Part of a small language model's weights: rotary positions.
Each number is 128 + 24 x the weight over the matrix's rms, rounded and kept within 0 to 255. Layers, rows and columns count from 0. Numbers have three digits each.

# layer 7 attention value, 384x256, rms 0.171, rows 275-324, columns 192-255
098108087096147124132153157151115106118128111129094132126110079090130142125122096114169129147129129161166114111101117169162117083139137117108127174160175120118128143179107127094137142152131112
120105120107111103177131183111161139143169117121091116145163101139118097120123082124138141134180139130116114140171121145135121125141078119147082119135137132160138124091131115139125123132102087
119147105090119105160138102140132132155096113099171111099172122136132131122124146120092134088129112141108102119096112176100147125055133114146138149126120132168138135141122156151115128129128098
101135150155147131134091116120132117120127185155069132153096112148125094080146179126090088098139143116109151118163120173141116117143087113120128120117118137116099111129142103143146156135179109
122084133137133084111147156074119122120130178080136115131120145084127132123125141095145170151164132144157160178209119110109129137115142133128079109096163110114094115161105140146130086086110130
137125113139127149160147129170140189141144141116126136140144145117122174145128152115171130140167149146137142117123130135107122116124123130160112074118086123126127131154148094097166112131102127
174098118122079129135130115116110103154099141124151171140134141148147129160145162100129137133124154193113100086123133127145173139114086122096111139082124114140114092138163120102141092147074111
135119101124145115134132098127073125098120087092109063120142134140105112109129166053141100141096111135121125165137115185106139119144126116144127108113121073122128158097097130113172142129099128
106165106145109141114143113141131089142122166107101108148100087183028131114138120183134143097105105141125124111098104131135129075146141141103154114123110123166101136137156156152142116114094148
135164085155141084130104085095174143146137084120114155112145169160132128116084120070170122151166076122142114127099125147147143137142092119147117124160097138102123159158126099155121150140108119
096116120102185180123123116133148124148154133144140127106140121111170136105109160145151130115152119130144107148165144146138116109095136121144147127136145126128113082102115125135122130130118163
133121119096107153142147108158110098169084109123128128149127098116122150131103109129141103127120125080138092135127117138101131136084131160144126138091157142113136135143126134170140158120143119
085149173109093113120104116122127112106162156119141122102134119094161089109123148108137105154110090122146115191167137125115124186124125120139137114134135096156111103154126135086138128113136122
112136110163110103105113151137127113084138133157130143137142133122130135117114122162119118132134132146108140116127100131151136137091137139166141163139116142154130103130124094120124139144115150
150101115088157138159124127086158126119127117119109111122161157109101155132114142131175117161102106099124145110141139145100119113112099096167144166111172135140123149099075137124143135125130129
165146094138089134130134119126113155172145134122107093085112084095111153163122150128112074078141080077158132154127122102103097129152139129110163118091126129132137121098079137133115133148113103
154153112124139140121161133110170131109156116138124124110096113097122127104124102119118148180101154109144116136143161162132122178098166168163100102104107147070158105128168118117120101111148107
146109151124126126181113083157134131128069088160119161136138107127119119132175120144112071128152068089113135149145154090139074121217138158091146144156125143129164143100141117159148154146099161
139135150145163157140122109159139125143139145129121128137131117150130112127096092148165140107097136167117154101153108110112175125089130135128133163166115179131121109146107145136152129092190066
136105117128147158132091123127114133109136079116161164138127177108116144162062110139141156118150177138145096124165160132129192094096146090130120103104151137127105113159110120133175148146152140
099148088091168099151131157095135133129099108134154137095134153153136199127136109137120118107132118084128116125119147084134111138108153123122108111128139150088126115170085089104121090118118120
100116107154168164167151117102135129157143112084117138130134145135171086102116146085121092138114111131127116117168177140093120116137130125139149135146143091120147151133100144138147117132124134
091126121135105126095137119114158114096163126178124136140113076147121115121125092129106124122179132160153124172084121123131119111122101095114124137130115096158146167155140089105104127120039095
131178171166104164114144112136190130134097135145087154171099126128196109154131124147117134117151094089071099128110110129139107186115162114166117115154144138186134135110088128137148171107148151
138113121159134133167125137123139140128125152194136148099108111143140125138106126167166102157110113092104118121175147132119115139114132105086116073132110098170128134148088143111090097058063156
084116169130105123156083168141094140168149175096156092165062098120149144153112139149152098128160113155130129144115114132139135133159143152146120146097125178083122092146168151138114143121114155
155112103126120104137149147134167116162083141120082135107167157065174172137144121155110059142131129103173134195131168118101153137113136107112152107130136144116103124140093111113089174132171159
115108132142091100136090113133100133123127141120094134141108143130108103163123155097109189105147131169133130099104121135115156126090162148124137111104140148170119132125132118153176094148182133
140143085155114153164157166143169120134145104092124121102182115115101165153127106115162123124113095141134188161110104166168120119111131116139131109145166124156144093118144170173080166054134095
167135153171127185132144107140162156155119094115129126096122152140157129132159131158129107133109120135153134105163106073120107105137110149174115126169107135111125152118124108139050146122178082
136107149118139184167094137112151127157122084139122105161153147150118142121104139080127159107153164133102146108121106157172101154109149117142143144114107129160119167117168136109086095119174124
087138109154067152120125126123074097114101103150118098080070133158089153086118105137149147179164121110120136117100136136119067137108122127134170095112104109126108109133155111075137125060083128
171123111148112126126172127171136187134141114141094114096083132110102095079126134144148150123122119165130105132166123109128084106132144092148144128125173101112155124123127129159144145131127083
116150127118193111090144155119143138098131134150115118105108106106165172158180105135119152149135121136097134143170116115149166142111108177177149107144146076123111115143116113156165120150101119
094119142144139126146140121103109129154140135105130102101122127087131118112099085079149093167120106187103161176115150117150143099163143167192117131121113132104156121127116154128183120118157089
146182096123159131177117166106175144151143142132131160176117129141096150159104114124167123135079123118163111115141131118134113165081173082105118148114144154120108147112113147108124127100169154
127092138087109112123140125157099138152156188119112140175185107117151143080111116070121119097123166119154116120065114067065151106137121134154143135140119106157108136129139135096141123116156062
157114118107139155113141152111104120095103123139140133163133145163137103144124129138104142092125157093114092095094145149160121107122143154109150129135140146128127137107138146127094097111131113
088119160112081150103151131116067141152140136111078180143114137132143125103141170111114089149160115138139134113128144113150103117172150080137162117127111091122147123096112100172149132122132087
127157157136104136140179101133114138182125125098135140094143111094159107118141118107132156110144122127131138153171142123160127122196129157121118147097158123181108119151139102129117164127149126
091119151124109121113103131145109107136107174117109117151162121161135097125089119149147094089131153162126132124116118152095130114151121130084149139113145154122143118095096141103153148165109117
136081159091142112086123140107143130140140144138109123138106151136092158132164135098129149120090146143130146165157118180098116095132145163146131117198126131155129140086157143156135093121101096
111168113114120111124185141140131152137125127141144106150149121144165111146135167115127083125141156171090151095126113095102095126094159146171114105139141171111141178136093092110104159137141124
126114129107139094117095184105124082119153100093121102114113101096096167142128133116112096154120110112134154078118138123123114075137144077106128113124134144161100107141133113171147117123097148
183185181132130126169137082101166144119114144125112106162128097136116164136129140095143127168137094156108168128115096093105131132089120175119165126096115107124141109083157116102106163125157076
195147151103155112108145131106150097105130114057109103167139155131124136146145109128086121060101109152082148086195142113157163128120147154118156120111152050162102108124148149148115162201094118
143106135123101142171167142107169138124102137150107177097157164139119121108173141167111139143131136085098141136144165147136123159111159128155166092134117163143188144155144132157134134130129138
183120108165115132142105127120150145130103182116145190138146187152140127137178128120130128122178095122121115127085123147086146125087135163116138144111077135172150139137095102179166099112141109
191111119095157147110089089135135129124188067070103085139125120111137107144155122146125129157125088104164110049140137109157131120171114135105131139109147144098106070098118137149152127142147139
116085146108124126110129088114126111133081113095127161130109122118152119142113178123112172121109122112127144124126127173115128114145104114123160143131146152102157145105107107127121090156082093
# layer 7 attention output (transposed), 384x256, rms 0.102, rows 275-324, columns 192-255
119150114157135106127089132160127164102177072121144128128120131177092130119145119166118118114132123147101132112114167149105152132159142123089106153143130133112063174113130151127175139167143133
152163160179169170135101125137133140130153142147153097155179113152163133165146099142109096125111120153135142135118113162081155107104155127141131114092098135166131061112104083095076170159175138
100138151091145166139120156157151084124115135128074147143148124115133122135138125101090130163126126118122147122109137166166145123169149140126150101111159100108139163078117112170105131139143106
146100103125149149158120149098146159132127149131125072137137135088090145148116133157124126121172148147164096143148163121127119156120121120146130146165181137085109088128115117137080120102145113
123164126178071163157125097137146145116128141141129143129124098147138164134124151153073097124124156147116125125110115152118123117151156174110139117104098159110133129095112174119095141112130124
119111121119110142134117080112143147146145147133106136124148137154105124103108099125122118108072127164166127092094102135116158104086118118144140103137147115086112126136068131114091099139090090
136123153122119122168112142100147147108168087105107140150140140115142149134138125073110130153116167103128141124151116147151161140170130127190098090143131125126110127105135142179079076189086132
104096160091117148138129128141135140082143138134135103149143108111151122130133147145118106137123057150129113086113122056140113121094176087127088133088138119100133105154100122063136151179099114
079133104150142124137112139119106118091156120141140129159145109089133099142172101087132142114134099095171132105136106149147111079103133104110140141151160132145134115103136142131122133057121133
121127115145115128142084154156122131162105125123108143135119097160098139115092123155157123164162093164114132099136100111106132122128118132102121095137117110093109148093132146154111152138127150
140128116101112123154134089129144142113100154140145141138109148128161128115160145111102141108110118187058067122116146143099110178163133143090116140096086115104080142131138111112104095088119151
082095118131148118131118122166156181107107116125134167115081128118134121104130143086117146133067151157130139105130136119100158167068117187147116109140130137128164135129115112100129142092143102
152122184115056154142176128114089119133114143116135107108096130133180166105136117109135102098157139180156140124130129128121127126162144154136149122133113061077161101126119138149144101083120128
109108157119129147123118108154154141137099086143124092110131146130109113136152128110133159139119129098103091107115148179175100133130069165174118126122134145128144144114172132122132086139187108
129151145142154138149151166137111155144116146174138132148118118140125160112148136143170118118108113135136123171134140105079156146121123113137113113139146117149139133105137120133095171115119148
097137110129171098124134134123115111068120146179083164170174111124108099069124119102121149137141109143143106125151143086100135104119099115138140154136043134129133153166167109100146107133149121
141130117187088144128122126160117109123125116117127112137067110185148160094129138070115160099103114145126121156132102104130143143119121182119127127121107169124116124107133176147156102134103104
151095108146133141150174154108151152104122131136084145098158160137092078114132098126140135146111162078146130093131104078108132120095120151171120112112116163153124155158105129105124188145179108
132116129172128090129107153154116145163136112075144133170126116121168117131103115143056155129144144129129129109157120141122176087111135105117160175116126149134137158132134133121109130103144155
112123127082117157146075098141137147170121160121116097168189146077149104119162132103113143115072136137152109114142114133205120102118146143133093131115145145148159094161095115130128177115094140
136184112102124111167128116153128097133146114139101120101105121121157123099138076160121140149143142149153117109084115147136098100168165108138138106122087126115060142121154148170150147158120080
113112110136146139110112135130126120150096104148118097132119167165163128141082109166149097123142112122108109120134108123156111134109160136124112084152139131092169159148121151073145064130120165
117137123133122124146091109136103145119164131141136115113173136103114145132119153107120118134166145122124148103141122153149058089088111116116137144159129181118106120156125120108146123096144129
127153129164095078159137124123120132146107156115162132124128156097145130097127110131087092200128128161132127150182153113138102125136124152169131139155110182144108132173123085137119129126171118
127106128136117135142140122168128100154146111108078131134128116128146121083123116160127143150111137123150138115131092140129144096096172153153147144107167087123090096108171128149137118113117185
121150131146090143135129080122130130148158163136140144109087133104153151125122107138091125142133161137136133105082138123147150124104126138131144118151115124134136130139145120110135130117117131
129102142105129096149104099153096101130095112152112139108130147109114143121115158144126123130111105139090094113149160103146138138155151149158123141139144121141118134126167112127121122123123142
101102123160135122183143140170160156152146155142135122145138105180121182175135169070118133120113115075124118181128116121163161169121092167101129191120134130130137124137126141121107109132159137
092127097127156152102131145188093151113146131137158149161096097164106137088125144130090112124108119146141135105162096177102115090098121134055155106098120099085123143095152119104094123112145138
142118106115151091085098113129088176145112124137105109151119158138154103157122080145146126104153131118166130099158163149171112129100131109117165117170134121107153141142084121102109127122136135
177160121120159173145103133172138153140153187120127105127156087128093124141133119151122141146094137183127087123135165118129192120129129164140120165120094105132136118124085109095137107152134098
175097140141111130148096106134136088123149109118139170129100094118135136102118130168168155174105142124154116122124115137107145133155149128127133109115093132115112117102138106139176120152103139
151113109122127087138144138132134169142126090117104161109114117165149173083113110095160169113169104161134128103115122097107159113090132106121094092106187110139130122144109110126106122128124139
105117133112104088115172159137145126148084120149113123103126149128122094128123108128128085137137117131099105137090168159106116110144107131118100122082159097172099155122145130129113173117124133
129066145113064113126108100172100153156144151159119126129151098138143118157142105127141111110151131127100097143140100109132152119159098139091139143107090121125121123123149180129147126161092161
141124107148115117118159086187127118141140113111126124112126089177134118125168129147131111135098122134170151110090106114152098128152100100117169100147165121119125128099108115181102125143134170
122122180104132138105124100058105129100132110102184180148156123095126104127132083068147136111098129130131077077080149130104125165111122113145150110122113121120128140124123157103143139139149099
105110110127117115113135100116172059115120116119131170139154165121103138137142144091117156138128111134118103122133148192150146156095156107144152143131190161158169115140116153131125072143128112
118148068154135131131160136102163121115102152178153130154118128115096071125103116147105126112152160096137148187176128088142137118116119169148114090113103114137128097120114155095171119110074151
095110155163168110168104097133125146096136130065126133121144121150131138156146105131141113131140172133120111137124119137137154093154154153139157141125093114116075150120132134179145168118167156
132102134110126148101129131105104177133161078117132115095176133115174117158141122107162141138109082117116099118142127126134126131125120140132148158163112203134167145113158141121108136129169132
138137132154121114116171121123142102119141133134148104175138149133157124134131112154089202133154117112115081090110160137146129136161132102121150145086148156143148113151128107125122163195112120
143110127112129087089137100139107137174129144146138195167122122120108135104111115085112143127120147157142119147081116091140112108109090122124170131114125122106146111125112133120142117190166126
090093105177132110105091147184085128115131155132115062140111170192117091196154148125115096099137136139126129133145138147137084098100148130106097161125147158102123105118124136072136185151131133
082100097120138091092140099154132120136127119149091158148120094141096144142140149125121074131080131104133136132093117090122141152111128110109114124136117109142116127100134115100120122119158177
091124163108137125077139180137129140144091125151123117136174135078119079175128125125110119121100163095161106141149117111206073102157088139147123151142120112162135151141153162149126139150137086
165143089143116126166119108162126162159120098153135118110131161115115064123094099119141124097107138178171111107140068139104129123076158164118168116112128122118112123128111125135119111146135084
109150123140143112177100118116140094204087124117156148129130125109099087178098131108128147179139103136098101114149160140133152145129176109115118119118116156131135121127157143118118146141106101
179114155137165103127136135109109120109122159093119115099102135139168175144112150116120136116144130146098135134130105122104123099119122159130117108126129129154127149157086143106088124124135108
136175136147133123129182094134172131149144155108101135138177146083139105109144138139115131156129163130086127167147145141123131111161181185122138156105093140159115127143127074141125100112100134